From a checkpoint of a small transformer trained on Wikipedia: width 256, vocabulary 568.
Each number is 200 + 20 x the weight over the matrix's rms, rounded and kept within 0 to 999. Layers, rows and columns count from 0.

# layer 6 MLP up, 1024x256, rms 0.0538, rows 430-484, columns 128-191
192,219,216,163,183,221,180,176,179,202,214,191,184,200,236,195,191,181,194,218,195,187,180,199,195,212,176,194,205,230,134,205,224,241,198,247,166,193,197,181,188,165,179,198,192,173,183,196,199,158,233,200,172,191,191,199,171,233,187,200,204,211,195,204
161,212,197,166,195,219,195,194,201,234,213,144,215,220,218,183,160,225,199,211,225,200,191,212,207,220,206,208,185,223,187,222,245,205,204,196,180,237,194,183,184,250,176,172,212,202,191,216,197,201,222,183,235,234,204,193,167,199,180,209,230,214,193,215
208,194,191,202,202,171,151,184,241,205,184,196,179,192,204,238,194,183,207,165,249,180,182,194,173,198,184,197,205,215,209,214,202,203,233,195,206,205,188,224,187,201,191,169,206,199,206,213,225,211,238,188,202,199,193,207,192,202,198,237,220,224,200,215
179,186,193,247,182,198,209,187,194,201,215,198,192,220,210,206,196,192,215,216,234,153,185,191,216,195,191,195,216,223,236,219,194,207,212,233,195,226,226,169,215,206,198,200,190,208,195,188,178,193,221,200,212,202,197,203,200,205,218,208,231,214,224,196
180,213,202,194,179,209,215,175,225,216,188,198,192,178,210,206,206,197,189,189,163,197,175,195,204,191,206,206,195,187,178,186,233,211,198,151,215,174,209,165,210,183,166,182,201,185,202,208,206,178,214,247,208,213,204,238,202,202,214,160,198,239,207,196
203,207,177,179,199,175,192,214,222,224,205,209,199,194,162,195,179,224,152,217,259,191,189,205,209,191,187,187,196,188,177,214,227,216,195,203,158,166,208,193,213,226,202,211,219,166,224,168,185,222,214,233,174,194,196,192,180,236,230,185,228,212,181,195
184,181,217,195,188,208,203,201,192,195,209,198,179,185,200,197,201,218,201,195,200,202,199,216,192,211,199,195,204,185,215,200,182,208,191,189,163,183,199,215,192,215,187,208,183,232,195,209,248,175,207,180,190,177,197,193,199,221,198,207,209,215,223,200
215,208,173,200,214,238,197,189,238,203,228,210,196,181,123,192,141,188,183,185,221,200,172,216,195,223,179,206,216,185,216,212,214,200,175,211,185,223,225,219,169,196,165,187,191,193,213,230,237,203,200,229,180,203,170,212,217,213,229,169,214,196,224,220
167,221,176,229,215,222,205,181,228,184,205,171,180,233,190,184,180,209,181,203,191,192,197,185,185,250,169,199,237,188,198,244,213,200,188,219,190,191,239,201,209,203,193,177,228,155,185,166,216,175,191,148,228,182,155,217,168,193,177,181,215,191,203,191
193,200,180,209,183,202,172,202,172,190,202,197,238,217,173,192,208,172,182,200,204,223,188,203,177,258,193,194,207,196,184,184,207,239,207,185,183,203,183,178,193,196,198,203,184,163,199,190,189,185,180,217,203,227,171,175,199,230,203,205,230,229,201,216
195,202,170,180,213,157,197,190,183,177,178,164,210,198,207,192,209,193,199,142,210,149,169,237,205,206,224,209,197,213,203,187,219,203,184,238,163,184,202,184,220,200,209,195,162,168,196,205,193,201,177,204,206,202,208,219,220,198,189,188,213,223,200,243
208,174,205,204,183,182,198,199,203,188,223,211,150,211,182,186,188,192,189,230,181,196,192,221,206,185,204,164,199,203,183,208,214,204,184,213,169,184,233,194,196,155,213,160,174,213,177,199,212,231,220,172,194,196,211,197,177,217,187,171,194,198,209,183
233,203,168,181,254,159,189,183,206,226,190,203,169,226,181,219,168,210,161,175,232,239,199,237,194,223,195,189,212,185,222,173,198,218,231,207,153,202,209,170,200,189,235,210,164,199,214,209,217,194,194,160,226,193,186,194,208,176,201,192,231,197,249,188
201,192,168,198,198,196,207,193,206,226,238,177,228,213,164,209,181,193,203,215,195,216,174,190,211,223,227,180,223,220,224,249,220,207,194,219,159,233,229,197,196,168,210,189,181,183,209,212,219,167,204,212,181,224,181,220,214,201,211,158,202,201,226,182
187,192,226,204,222,197,182,200,217,191,192,206,221,181,206,203,200,188,209,187,201,183,187,187,180,225,208,227,191,209,199,184,219,210,221,205,176,197,214,193,187,216,172,186,199,221,193,200,215,180,204,195,192,219,200,222,196,217,204,193,239,204,192,190
188,202,224,217,233,187,188,183,181,242,226,227,194,199,197,204,169,252,175,191,195,178,190,240,216,193,196,183,213,209,229,202,189,190,220,216,214,156,230,161,168,198,214,204,202,190,175,178,178,207,187,149,218,197,235,232,149,197,230,166,149,243,208,219
213,198,180,194,196,181,206,189,190,196,219,183,201,201,207,197,205,177,232,180,203,184,173,235,230,237,208,201,188,206,206,202,201,204,181,186,188,211,204,186,198,176,185,161,222,172,169,219,216,187,196,173,206,225,190,213,197,191,218,201,194,244,235,174
209,200,209,186,193,193,202,189,217,198,201,185,170,201,203,228,182,220,217,220,240,184,206,208,218,209,210,158,225,193,204,179,215,203,216,199,202,213,172,224,187,212,218,166,190,181,186,177,191,171,205,184,200,217,187,209,167,198,175,206,181,209,195,211
188,197,186,139,217,219,192,184,173,205,201,161,209,207,192,202,177,179,154,183,215,217,170,198,211,205,208,232,228,169,209,205,229,227,185,222,187,194,165,199,182,203,183,180,188,173,211,210,191,216,187,217,217,213,181,211,178,224,191,200,219,195,213,212
193,194,224,208,187,190,196,184,217,218,217,199,182,175,194,220,172,210,173,222,261,176,199,175,159,233,213,224,239,181,214,192,232,175,197,172,194,183,235,209,212,225,210,191,199,176,194,190,214,194,219,206,247,191,192,191,179,212,183,205,224,175,190,205
180,176,189,190,214,195,164,186,233,187,192,180,209,202,194,185,182,228,192,183,209,211,173,226,206,189,166,222,214,183,205,190,196,215,203,194,179,168,187,203,195,211,205,186,193,170,218,209,225,228,187,166,208,225,201,251,173,224,231,217,219,231,177,208
186,203,206,187,176,227,195,196,199,208,194,193,197,227,212,186,189,199,206,184,168,205,207,179,199,203,193,203,223,210,193,220,198,194,228,193,188,197,187,218,190,224,204,204,210,221,195,192,168,186,220,184,213,221,188,220,180,220,198,210,206,216,194,215
179,208,200,188,179,175,185,176,216,192,224,191,187,160,192,191,203,174,152,214,232,174,205,194,182,227,190,229,202,217,205,219,185,198,181,239,176,212,228,182,197,240,226,186,181,202,165,193,207,189,201,213,190,196,196,219,196,218,216,201,186,210,211,237
149,209,201,195,196,197,205,165,212,228,196,213,225,208,172,186,157,225,206,216,177,202,197,207,203,205,186,211,213,199,205,168,216,212,188,204,177,204,199,204,151,204,202,196,166,190,178,181,166,195,188,204,208,210,224,223,184,201,220,172,194,220,212,188
180,191,202,216,224,196,168,208,211,203,186,207,210,188,172,219,173,191,216,219,220,191,191,186,233,211,224,178,175,186,209,181,255,203,208,209,174,179,184,208,197,206,180,185,205,183,200,209,232,179,202,215,208,194,202,200,233,208,234,190,217,184,230,192
196,195,160,217,232,198,179,199,194,190,231,212,199,193,181,205,196,197,196,194,190,218,199,190,198,188,195,218,177,184,191,189,231,220,228,255,195,214,193,195,203,190,238,181,195,209,208,186,248,142,214,232,220,201,222,190,204,218,159,180,181,179,210,202
193,201,180,204,238,194,200,182,213,212,223,200,186,186,185,213,173,225,187,166,226,199,184,240,202,218,165,190,203,183,206,159,208,210,170,185,164,193,206,198,197,209,181,182,168,217,219,182,178,181,189,190,216,190,199,186,202,201,195,198,211,237,174,206
169,199,214,195,205,199,200,197,197,226,230,176,183,241,185,237,186,189,179,183,186,146,200,198,195,210,205,212,196,209,215,172,221,227,174,202,207,174,197,214,220,195,200,189,196,158,212,167,182,200,214,211,214,196,201,205,172,227,169,176,209,236,200,224
198,200,220,188,203,213,195,197,235,220,210,177,175,219,188,207,174,183,194,157,195,195,191,203,183,213,193,207,204,224,213,187,205,200,203,199,183,186,192,210,205,228,224,202,178,221,189,190,232,186,211,198,203,191,216,184,224,216,217,194,229,193,182,210
211,195,216,188,205,155,191,200,237,192,194,179,199,194,201,190,183,187,203,214,193,155,217,215,202,201,186,210,188,196,222,193,234,189,175,192,206,186,183,174,207,200,189,197,193,182,204,213,213,189,206,172,229,190,223,190,208,209,221,205,199,218,177,183
197,202,187,244,216,194,179,210,225,188,163,197,153,195,202,197,165,200,185,186,223,230,203,237,192,197,194,217,228,158,227,213,184,211,201,190,211,197,189,200,199,209,170,218,195,176,215,178,165,176,169,144,192,191,222,189,218,198,190,212,199,210,209,199
206,215,189,213,203,207,209,197,181,201,176,166,217,213,189,200,192,240,225,195,200,209,192,214,188,201,198,198,212,204,232,166,193,231,216,213,190,215,140,198,200,146,184,181,208,200,233,162,174,222,192,196,224,195,215,233,186,203,208,204,203,240,187,225
200,162,187,229,220,169,190,166,200,196,232,202,215,215,169,165,199,192,222,168,204,223,199,194,253,243,198,170,208,176,221,212,189,203,191,224,228,197,150,197,171,184,211,169,192,182,159,215,191,201,187,203,211,190,194,197,212,237,188,187,218,185,244,237
190,158,186,211,196,179,194,182,185,227,182,183,179,226,196,190,194,197,206,170,203,232,200,204,200,208,194,209,195,186,173,154,203,211,211,243,217,181,209,173,215,201,220,203,192,193,164,173,196,200,248,202,212,200,208,235,144,219,191,237,207,175,210,214
200,213,160,176,210,139,184,197,181,163,223,216,229,220,210,161,174,184,209,174,193,191,190,224,211,227,172,194,203,176,179,196,206,211,191,189,147,203,214,199,177,186,202,194,190,187,189,178,210,213,224,202,206,179,173,202,195,189,256,221,209,217,216,254
188,215,220,221,182,198,205,192,196,207,206,206,192,199,200,211,205,218,169,191,193,198,184,198,199,222,173,209,222,198,190,197,224,213,207,202,221,193,191,202,201,206,241,205,175,200,202,203,234,203,180,187,184,185,202,202,167,205,222,198,167,215,205,201
211,230,203,200,187,191,170,164,182,201,232,201,203,209,208,164,185,222,176,192,189,219,193,208,200,231,183,213,225,189,170,197,208,193,181,198,200,230,214,192,183,238,201,198,207,185,188,188,192,168,210,219,231,236,203,190,192,215,204,227,223,214,191,225
208,183,235,200,199,228,207,192,220,190,195,191,181,202,217,175,188,183,206,160,207,197,154,207,227,186,201,214,213,212,161,237,222,213,205,241,176,177,191,209,177,219,207,175,188,201,185,225,184,205,210,196,205,188,203,207,193,203,173,196,217,199,193,218
197,202,179,196,201,226,187,194,187,209,227,224,218,249,114,218,198,207,161,216,174,202,193,215,211,222,198,211,223,207,229,193,211,205,179,186,222,197,210,213,161,188,230,208,171,218,200,200,255,198,194,214,201,181,192,193,178,241,187,205,189,167,211,239
216,188,215,174,249,182,182,196,194,200,216,212,205,180,180,205,187,213,189,221,208,228,206,231,179,220,212,206,189,209,213,226,203,227,191,217,196,200,213,205,197,218,163,194,176,197,199,216,210,206,209,200,171,196,195,193,178,195,168,208,189,193,231,220
194,235,202,214,210,199,177,188,201,193,185,216,177,189,161,216,176,188,193,160,235,186,177,207,184,181,200,193,197,216,242,252,228,200,201,195,213,153,180,180,166,216,213,173,219,215,198,207,210,207,212,171,215,219,216,198,123,229,193,174,211,177,174,220
200,224,203,188,191,212,177,199,202,206,211,197,206,193,213,199,194,197,211,239,221,169,206,195,174,232,207,156,214,228,178,172,190,216,199,176,204,213,184,186,220,207,200,192,188,209,194,174,191,214,217,197,219,213,211,196,165,238,179,216,196,179,179,177
195,218,152,201,224,176,199,211,193,202,217,187,199,196,179,233,192,216,162,177,181,198,201,228,215,229,178,202,237,240,212,192,185,205,173,212,226,182,180,240,200,194,242,185,172,179,201,182,209,175,199,184,185,219,175,204,191,244,220,218,217,206,212,209
201,161,198,167,209,171,190,191,238,177,192,202,200,205,211,243,196,194,183,206,214,172,179,202,209,173,184,195,190,213,171,208,250,204,208,197,222,171,182,187,199,196,217,181,195,194,192,215,215,234,223,181,191,199,211,193,176,190,224,192,221,201,240,181
199,197,203,206,212,192,188,205,211,212,223,189,160,197,195,202,194,246,211,194,203,185,172,195,195,207,188,194,163,216,184,246,207,213,185,208,157,177,203,232,175,176,204,184,222,171,179,190,219,152,199,188,202,201,184,211,217,220,193,171,186,230,209,207
220,171,183,173,210,173,190,190,207,218,203,152,206,223,217,229,179,205,190,174,197,204,195,207,240,198,208,186,216,211,206,199,233,196,238,205,214,168,169,168,184,184,208,214,185,169,202,200,182,171,201,178,222,208,161,201,196,173,181,188,188,206,207,193
198,203,190,208,261,186,174,174,177,199,201,189,214,219,182,177,183,212,225,176,233,220,189,203,191,250,169,186,212,218,204,202,180,197,199,212,200,198,143,212,180,217,184,212,195,193,179,195,171,176,165,200,237,231,164,198,204,208,175,219,169,234,222,235
197,225,165,177,220,223,192,199,216,193,223,201,239,235,198,234,198,214,212,228,205,195,202,202,216,187,192,205,213,214,187,234,216,189,195,206,196,214,210,231,191,223,203,214,197,160,185,195,161,183,176,225,211,227,205,228,152,233,183,205,184,204,182,193
201,224,213,202,184,181,215,185,210,189,200,208,207,204,199,163,163,193,220,233,203,197,206,227,235,224,200,223,220,192,215,233,188,216,182,190,203,211,213,163,216,193,167,199,172,166,243,191,194,229,200,165,210,179,184,179,164,218,221,191,188,199,204,184
184,200,204,191,227,179,206,174,234,221,235,201,197,212,163,219,159,203,189,218,251,165,171,185,192,214,190,239,233,180,217,203,225,191,218,216,168,195,197,204,193,205,205,199,203,164,204,198,194,216,218,215,197,236,202,189,200,204,184,202,210,204,202,230
202,200,200,187,232,201,188,212,228,240,203,197,192,232,205,190,171,244,213,167,199,203,184,203,241,188,158,194,191,218,182,200,172,219,200,229,196,178,203,211,201,207,185,195,173,181,201,219,216,214,211,200,185,206,218,248,205,196,201,175,177,229,214,207
204,176,193,199,200,202,211,186,205,201,203,170,205,243,191,209,190,188,167,187,204,216,160,188,219,208,195,207,202,203,210,206,227,203,226,227,219,189,179,203,222,176,221,178,194,189,190,185,202,197,182,188,186,230,200,215,212,270,173,210,197,184,216,210
199,217,171,212,213,204,226,193,201,190,250,156,183,172,182,176,155,211,182,165,187,184,205,232,200,232,194,208,188,252,203,202,235,207,197,180,180,182,200,225,200,203,211,204,202,204,216,185,218,147,215,195,223,191,193,207,202,182,180,209,216,210,208,198
182,162,196,193,189,209,179,187,243,221,195,149,214,190,204,185,191,178,194,180,239,198,199,243,193,191,208,208,221,200,182,239,193,229,205,166,197,173,203,163,213,248,179,165,192,200,216,207,237,214,202,202,185,182,203,170,184,235,228,209,254,195,215,194
211,187,205,180,212,206,186,208,196,225,211,195,192,188,214,210,206,201,210,138,190,152,185,211,209,213,189,233,235,194,224,183,209,236,194,220,148,181,195,213,156,210,217,186,186,196,217,168,194,178,192,202,218,208,188,189,227,201,160,206,192,205,199,215
# layer 6 MLP down (transposed), 1024x256, rms 0.0524, rows 430-483, columns 128-191
184,192,197,197,211,204,178,204,198,196,196,207,209,195,150,182,211,228,186,264,212,208,174,181,198,192,229,223,191,234,221,190,217,189,180,195,188,186,171,225,209,189,184,169,238,193,193,213,189,198,201,181,130,217,224,208,205,216,231,173,174,181,205,211
206,209,215,191,197,195,200,203,179,197,216,198,223,187,185,219,217,169,201,205,205,189,200,219,173,213,212,175,188,195,195,199,187,225,226,179,203,216,195,191,180,199,179,220,198,209,227,220,196,201,184,210,220,207,203,212,213,216,201,177,183,188,198,206
204,196,187,227,180,197,173,210,171,199,207,208,212,193,184,203,216,174,191,212,209,221,220,202,225,196,201,204,217,222,216,217,199,202,213,219,204,226,228,200,210,179,200,191,191,214,201,192,195,206,193,198,171,218,210,201,209,195,225,201,187,195,234,205
192,220,184,157,188,192,192,182,202,164,181,197,208,218,164,179,228,246,216,202,189,177,195,189,195,214,169,195,150,169,227,212,214,174,193,201,212,243,228,222,179,186,229,225,221,196,200,202,183,178,187,208,193,200,184,160,174,231,208,222,202,141,224,191
226,193,192,195,215,198,193,202,147,209,214,196,185,155,204,184,208,171,201,212,195,202,196,202,200,177,200,187,187,192,173,209,188,178,205,218,207,212,201,196,162,217,250,214,205,212,186,193,209,195,198,170,198,210,169,168,211,186,166,223,214,168,194,182
193,201,210,200,193,202,201,190,184,211,197,207,160,174,253,224,182,197,198,229,200,178,198,175,166,192,191,185,209,209,232,184,211,160,184,189,202,186,216,220,176,211,216,216,187,212,185,199,180,233,229,173,203,195,184,232,179,190,175,184,199,178,207,202
202,178,204,177,200,201,227,165,197,177,197,210,237,176,222,182,182,211,175,205,176,205,186,198,205,220,201,208,189,170,185,190,167,210,199,240,199,188,219,178,193,169,168,189,179,187,195,194,172,218,211,180,201,184,199,218,203,184,206,181,213,216,190,203
192,232,225,205,187,187,188,210,210,186,154,203,207,191,222,198,207,250,198,185,195,162,225,216,168,184,175,198,174,184,215,197,235,201,204,204,236,206,218,215,196,185,244,212,239,209,143,207,195,193,202,218,155,168,187,189,182,214,223,220,197,186,199,198
192,196,207,169,211,157,204,152,218,192,214,249,190,194,194,226,231,171,171,197,203,181,201,207,191,240,204,226,189,209,157,178,214,181,236,178,173,213,205,212,204,178,165,178,166,203,193,215,210,208,207,210,196,222,225,156,206,226,204,164,204,208,217,207
167,206,196,205,205,222,214,179,204,186,176,202,206,179,198,204,167,194,225,174,206,206,200,198,193,207,192,209,206,178,189,223,205,175,178,209,208,215,205,226,206,211,175,195,202,212,145,199,208,208,197,227,171,156,230,200,185,203,197,210,173,166,228,186
208,201,176,206,199,179,220,210,190,208,220,189,192,157,179,200,182,203,238,198,211,194,207,196,215,179,167,212,199,197,242,193,226,227,191,151,198,221,227,211,203,209,181,193,177,155,229,215,184,194,229,246,175,181,193,209,182,191,204,192,225,198,179,191
207,188,194,191,198,168,184,163,212,205,164,204,215,174,226,208,186,214,225,175,216,212,193,210,207,215,201,228,187,194,183,199,223,205,206,200,212,245,202,213,206,208,203,218,212,183,204,205,190,172,194,228,188,188,196,203,206,214,187,215,201,225,177,213
211,212,216,189,216,158,156,204,201,236,183,201,193,202,190,229,180,214,228,195,185,175,176,158,166,205,176,208,175,212,238,182,216,217,228,194,194,215,212,204,176,202,253,178,176,196,202,237,230,176,213,230,192,176,232,139,193,225,205,134,218,162,202,184
213,190,195,208,223,189,203,178,196,228,224,219,206,168,215,205,225,209,211,195,169,209,217,186,173,209,222,213,186,151,193,222,193,184,218,195,230,200,175,192,220,193,208,214,210,243,216,203,193,198,204,178,178,169,228,200,178,212,208,234,187,211,195,213
194,184,204,237,220,192,217,182,175,221,210,211,192,205,170,206,190,199,182,196,201,204,204,223,196,232,193,214,199,192,237,200,188,145,212,208,198,181,204,182,198,164,212,207,212,209,193,222,232,225,181,186,219,200,195,201,192,200,231,199,204,203,199,192
204,193,193,217,180,175,206,199,163,179,181,158,189,208,234,194,206,240,187,227,158,213,224,198,205,223,202,216,195,209,203,157,188,253,226,181,184,216,175,171,205,190,189,215,193,189,205,220,187,193,225,188,228,199,221,198,168,215,158,201,219,205,191,179
196,185,196,199,199,205,205,193,191,183,181,199,174,223,206,210,210,214,185,170,199,233,172,152,210,197,196,179,192,202,218,232,205,193,206,200,247,211,203,199,191,193,217,254,209,213,221,204,229,190,188,216,187,219,208,205,187,197,216,206,192,160,193,190
189,212,178,166,216,188,188,179,196,207,185,193,186,197,198,181,206,160,206,176,216,175,213,232,202,187,206,181,190,197,194,186,236,200,223,205,201,234,192,256,210,178,188,190,189,216,197,228,210,244,254,214,219,174,237,186,237,201,205,206,195,239,173,198
179,186,203,210,231,214,231,111,199,214,193,188,220,203,202,195,159,182,214,159,188,188,154,194,242,207,215,216,214,195,219,208,231,215,201,195,178,164,172,204,147,191,228,179,176,205,181,206,161,201,192,185,211,255,193,206,208,258,195,161,194,193,213,215
184,171,177,213,191,192,214,158,202,202,199,191,210,232,219,155,169,202,239,185,204,217,218,196,211,195,210,186,199,206,200,191,202,172,173,171,199,225,193,210,228,237,209,196,192,231,202,215,162,157,200,205,201,197,220,167,238,200,199,210,216,196,214,206
211,198,192,197,207,207,211,152,183,214,194,188,196,187,195,223,201,202,202,186,188,215,185,219,211,177,232,202,196,219,227,190,203,217,236,186,198,198,199,187,213,194,228,191,183,206,180,211,210,173,201,194,213,209,195,256,174,230,221,162,219,209,217,234
213,168,215,218,187,217,212,169,209,204,194,220,223,194,186,199,194,223,194,176,193,206,206,196,217,190,189,218,178,200,194,196,179,190,183,203,194,201,205,175,187,186,216,211,189,215,170,214,189,211,194,207,224,174,208,210,213,224,215,200,198,205,176,196
205,200,238,168,206,223,238,168,201,193,228,232,186,207,199,233,203,201,205,198,233,229,207,211,201,205,210,216,166,233,197,194,186,207,208,162,215,185,177,198,211,199,236,203,180,205,186,199,183,221,195,183,206,187,232,221,182,206,179,175,226,201,177,219
214,198,224,186,211,165,193,230,172,184,192,195,181,152,249,208,227,221,202,184,194,211,175,234,204,191,203,162,219,185,191,222,218,205,219,194,222,173,205,180,186,247,204,179,187,180,203,211,205,208,199,184,215,209,142,193,235,167,152,181,202,153,220,172
210,203,234,189,195,222,220,183,209,174,176,183,184,219,192,180,218,188,177,219,156,197,228,212,188,176,211,218,186,161,187,189,218,199,218,184,212,223,175,174,163,187,187,195,215,208,175,200,191,201,204,215,204,179,194,179,221,214,183,209,197,217,209,210
242,206,183,219,206,244,217,168,196,212,153,222,176,198,156,187,212,183,169,189,172,194,161,199,175,205,185,193,193,180,209,205,201,177,225,231,200,216,200,192,173,174,219,220,165,204,234,228,203,198,200,203,208,238,200,199,164,188,178,195,222,184,188,228
192,211,202,191,208,214,185,179,187,216,190,195,188,170,199,183,212,195,205,186,198,222,208,198,178,169,220,195,166,181,209,169,173,208,199,203,200,237,203,220,213,214,197,210,203,171,222,206,208,195,213,177,223,214,194,244,189,179,175,212,203,197,191,221
170,196,236,216,233,180,154,188,217,190,206,185,201,190,235,199,203,234,215,222,218,212,183,215,226,189,210,220,185,196,157,234,193,183,232,256,224,185,192,200,186,232,179,186,215,203,178,222,175,208,192,207,204,189,203,199,211,178,205,189,193,178,218,183
194,194,192,207,208,184,200,202,193,226,228,237,214,185,195,200,219,203,194,188,214,169,247,185,199,192,191,200,190,185,167,216,203,188,184,223,181,191,224,208,199,201,209,203,189,194,202,211,161,188,211,208,218,183,204,190,177,191,191,169,220,208,209,207
222,191,191,209,206,237,213,151,184,176,194,216,202,206,215,194,232,229,216,206,191,230,189,208,202,222,205,151,187,190,173,184,197,191,204,218,187,182,230,195,207,198,175,200,213,218,200,177,191,190,206,215,226,240,188,195,181,214,185,214,200,180,211,181
194,205,191,205,206,195,196,176,188,215,185,189,230,224,199,243,207,190,205,209,216,201,197,184,191,194,220,199,162,219,202,170,176,218,193,206,160,206,204,218,183,195,197,214,174,208,189,232,189,192,207,213,230,210,190,191,206,175,196,192,195,199,207,184
190,203,203,208,183,223,200,210,197,178,247,198,175,172,206,182,202,197,214,201,233,214,193,212,228,185,224,202,228,249,189,207,237,213,188,214,203,198,209,196,198,206,219,183,210,192,164,188,210,210,219,205,190,194,192,183,193,205,184,222,199,204,190,217
221,207,183,152,223,193,206,197,162,154,187,221,181,201,174,184,192,187,217,179,168,182,199,220,208,193,194,211,240,195,186,231,184,152,217,192,177,227,227,185,216,190,236,195,147,213,210,181,232,189,198,225,206,227,191,159,206,184,179,198,209,190,223,195
207,183,232,192,188,202,194,254,177,165,189,185,177,177,253,218,219,201,226,194,210,227,233,182,184,176,220,196,208,223,168,192,181,191,185,213,199,222,200,197,205,198,191,202,202,238,185,168,229,193,190,200,162,183,198,177,201,201,211,216,197,223,213,199
203,191,203,176,194,190,200,217,217,176,230,224,188,197,182,199,186,202,191,189,235,167,234,224,173,180,205,179,171,207,190,219,215,214,211,198,193,207,202,228,215,244,215,206,206,189,199,208,165,172,206,220,188,195,145,214,200,179,218,205,189,209,217,219
201,201,207,170,191,184,203,173,179,231,180,187,178,196,170,240,201,190,207,188,205,216,182,191,232,185,219,193,192,187,197,204,216,202,216,215,183,186,195,212,190,179,184,210,197,221,196,204,194,223,213,214,247,219,189,181,207,210,192,176,195,217,215,199
211,201,178,208,202,198,185,234,192,219,207,218,210,195,179,187,211,190,198,221,183,193,211,198,167,197,181,185,185,183,192,199,193,192,196,186,188,203,211,223,199,186,206,209,195,205,217,202,203,196,186,247,194,200,206,191,176,214,180,226,191,222,223,175
192,200,188,200,212,186,193,157,196,219,210,169,227,194,176,205,213,216,185,224,205,223,210,201,201,210,190,211,198,188,216,183,176,207,186,202,235,224,216,215,208,193,186,212,200,191,216,178,208,209,175,224,210,228,188,196,206,208,221,213,186,215,232,200
228,190,177,240,206,196,176,172,166,200,210,175,195,189,170,173,162,187,203,197,168,182,213,196,202,208,189,181,210,188,181,197,226,201,187,169,191,187,187,231,215,225,209,209,230,229,227,215,220,189,178,189,230,234,179,159,190,203,196,173,260,220,201,199
186,198,181,218,192,165,219,209,174,208,206,211,150,198,165,206,215,217,173,186,209,197,182,181,201,240,171,237,177,192,220,196,184,226,182,206,184,187,214,208,202,171,197,218,212,212,227,239,224,189,207,211,180,234,218,176,198,212,228,184,184,219,230,219
222,193,198,203,190,193,183,171,181,187,163,197,193,201,227,202,217,207,234,154,203,177,224,183,179,222,176,215,199,181,219,175,214,195,191,193,194,204,196,241,192,195,196,162,175,178,206,188,193,226,185,204,185,206,207,214,178,204,184,212,181,233,223,198
193,192,179,201,212,196,201,194,192,198,189,194,184,161,218,186,182,160,215,216,188,177,188,222,242,252,193,177,185,224,237,188,191,191,181,193,190,186,192,202,177,186,199,191,220,190,199,202,220,212,149,221,190,200,192,178,235,194,183,235,190,203,221,202
183,202,227,199,181,174,180,170,205,207,215,209,217,190,186,198,204,199,207,208,249,181,196,219,189,194,186,171,168,192,196,170,169,164,206,205,200,190,179,207,183,229,191,256,215,229,185,173,199,186,175,182,235,234,241,236,200,180,171,194,206,223,195,195
198,214,201,197,220,217,192,227,193,202,209,216,179,181,171,208,209,218,210,169,222,203,220,218,208,196,203,206,186,193,183,195,163,175,177,190,200,208,177,198,202,197,151,203,208,205,231,214,191,223,198,180,199,177,248,203,222,167,201,199,203,161,217,198
204,196,220,188,206,192,191,154,180,203,214,200,211,215,229,223,219,198,203,186,167,212,237,196,214,207,255,217,202,204,200,213,213,180,182,220,199,201,196,192,231,168,218,183,201,216,153,177,190,183,209,193,200,174,184,198,198,201,208,239,199,201,201,209
225,194,182,222,189,195,195,203,208,195,165,207,205,241,186,222,189,180,209,170,199,217,200,159,197,191,174,187,176,187,197,232,168,227,211,235,216,209,187,168,204,206,177,238,170,221,187,256,225,204,207,210,226,227,207,157,223,181,191,188,204,187,186,206
234,205,186,213,225,212,240,108,191,225,216,205,217,203,189,203,193,176,238,182,228,206,193,222,168,165,199,173,209,235,198,183,189,246,221,178,185,169,178,190,206,171,170,207,219,174,179,168,235,210,212,187,192,188,222,213,208,168,188,158,208,224,209,211
198,192,202,196,207,183,192,186,212,203,193,230,214,214,209,208,227,166,163,197,185,174,192,191,223,191,176,241,200,206,196,162,208,225,169,207,208,204,188,185,198,198,200,218,203,243,185,177,217,209,204,239,200,157,217,188,188,210,208,181,203,201,163,196
222,223,213,186,238,223,172,200,232,114,207,158,196,187,181,217,215,217,221,206,188,187,190,220,208,202,148,175,205,220,203,225,236,227,189,225,187,192,222,218,204,184,187,214,223,193,223,212,214,229,143,168,219,231,151,153,229,184,223,198,202,185,201,189
191,187,215,199,203,167,208,217,185,183,211,206,214,207,208,200,209,192,159,206,173,224,208,221,180,213,190,205,221,194,244,206,177,214,178,217,206,201,228,198,185,205,237,203,217,175,170,200,237,210,193,185,178,186,220,222,218,202,220,217,197,230,224,197
230,199,188,202,200,187,237,216,207,239,193,204,206,194,164,236,190,219,186,214,172,223,205,222,187,183,196,191,211,224,189,193,220,192,197,181,221,188,206,213,253,165,201,172,217,200,186,181,194,175,226,194,232,193,205,221,203,178,157,186,183,224,212,174
199,207,208,201,220,193,205,152,177,199,183,219,216,214,176,195,180,220,190,188,219,226,207,198,182,224,200,182,195,191,199,176,226,181,178,182,189,208,225,212,179,190,176,211,241,241,200,202,214,220,213,173,199,183,194,200,218,184,182,188,199,198,237,220
197,181,221,222,175,186,179,194,203,214,187,199,191,198,208,247,211,196,242,224,203,200,224,222,209,150,193,184,203,175,188,208,188,217,219,164,236,184,198,176,219,187,220,227,190,217,208,184,220,220,200,220,206,196,164,202,194,179,210,195,213,177,191,215
205,172,215,190,216,215,227,146,209,195,216,237,161,189,163,199,195,212,179,233,193,199,204,188,216,212,158,184,211,198,209,229,223,166,185,222,190,173,226,212,205,157,196,187,185,177,206,235,204,187,171,212,221,203,157,209,193,191,196,192,220,240,216,215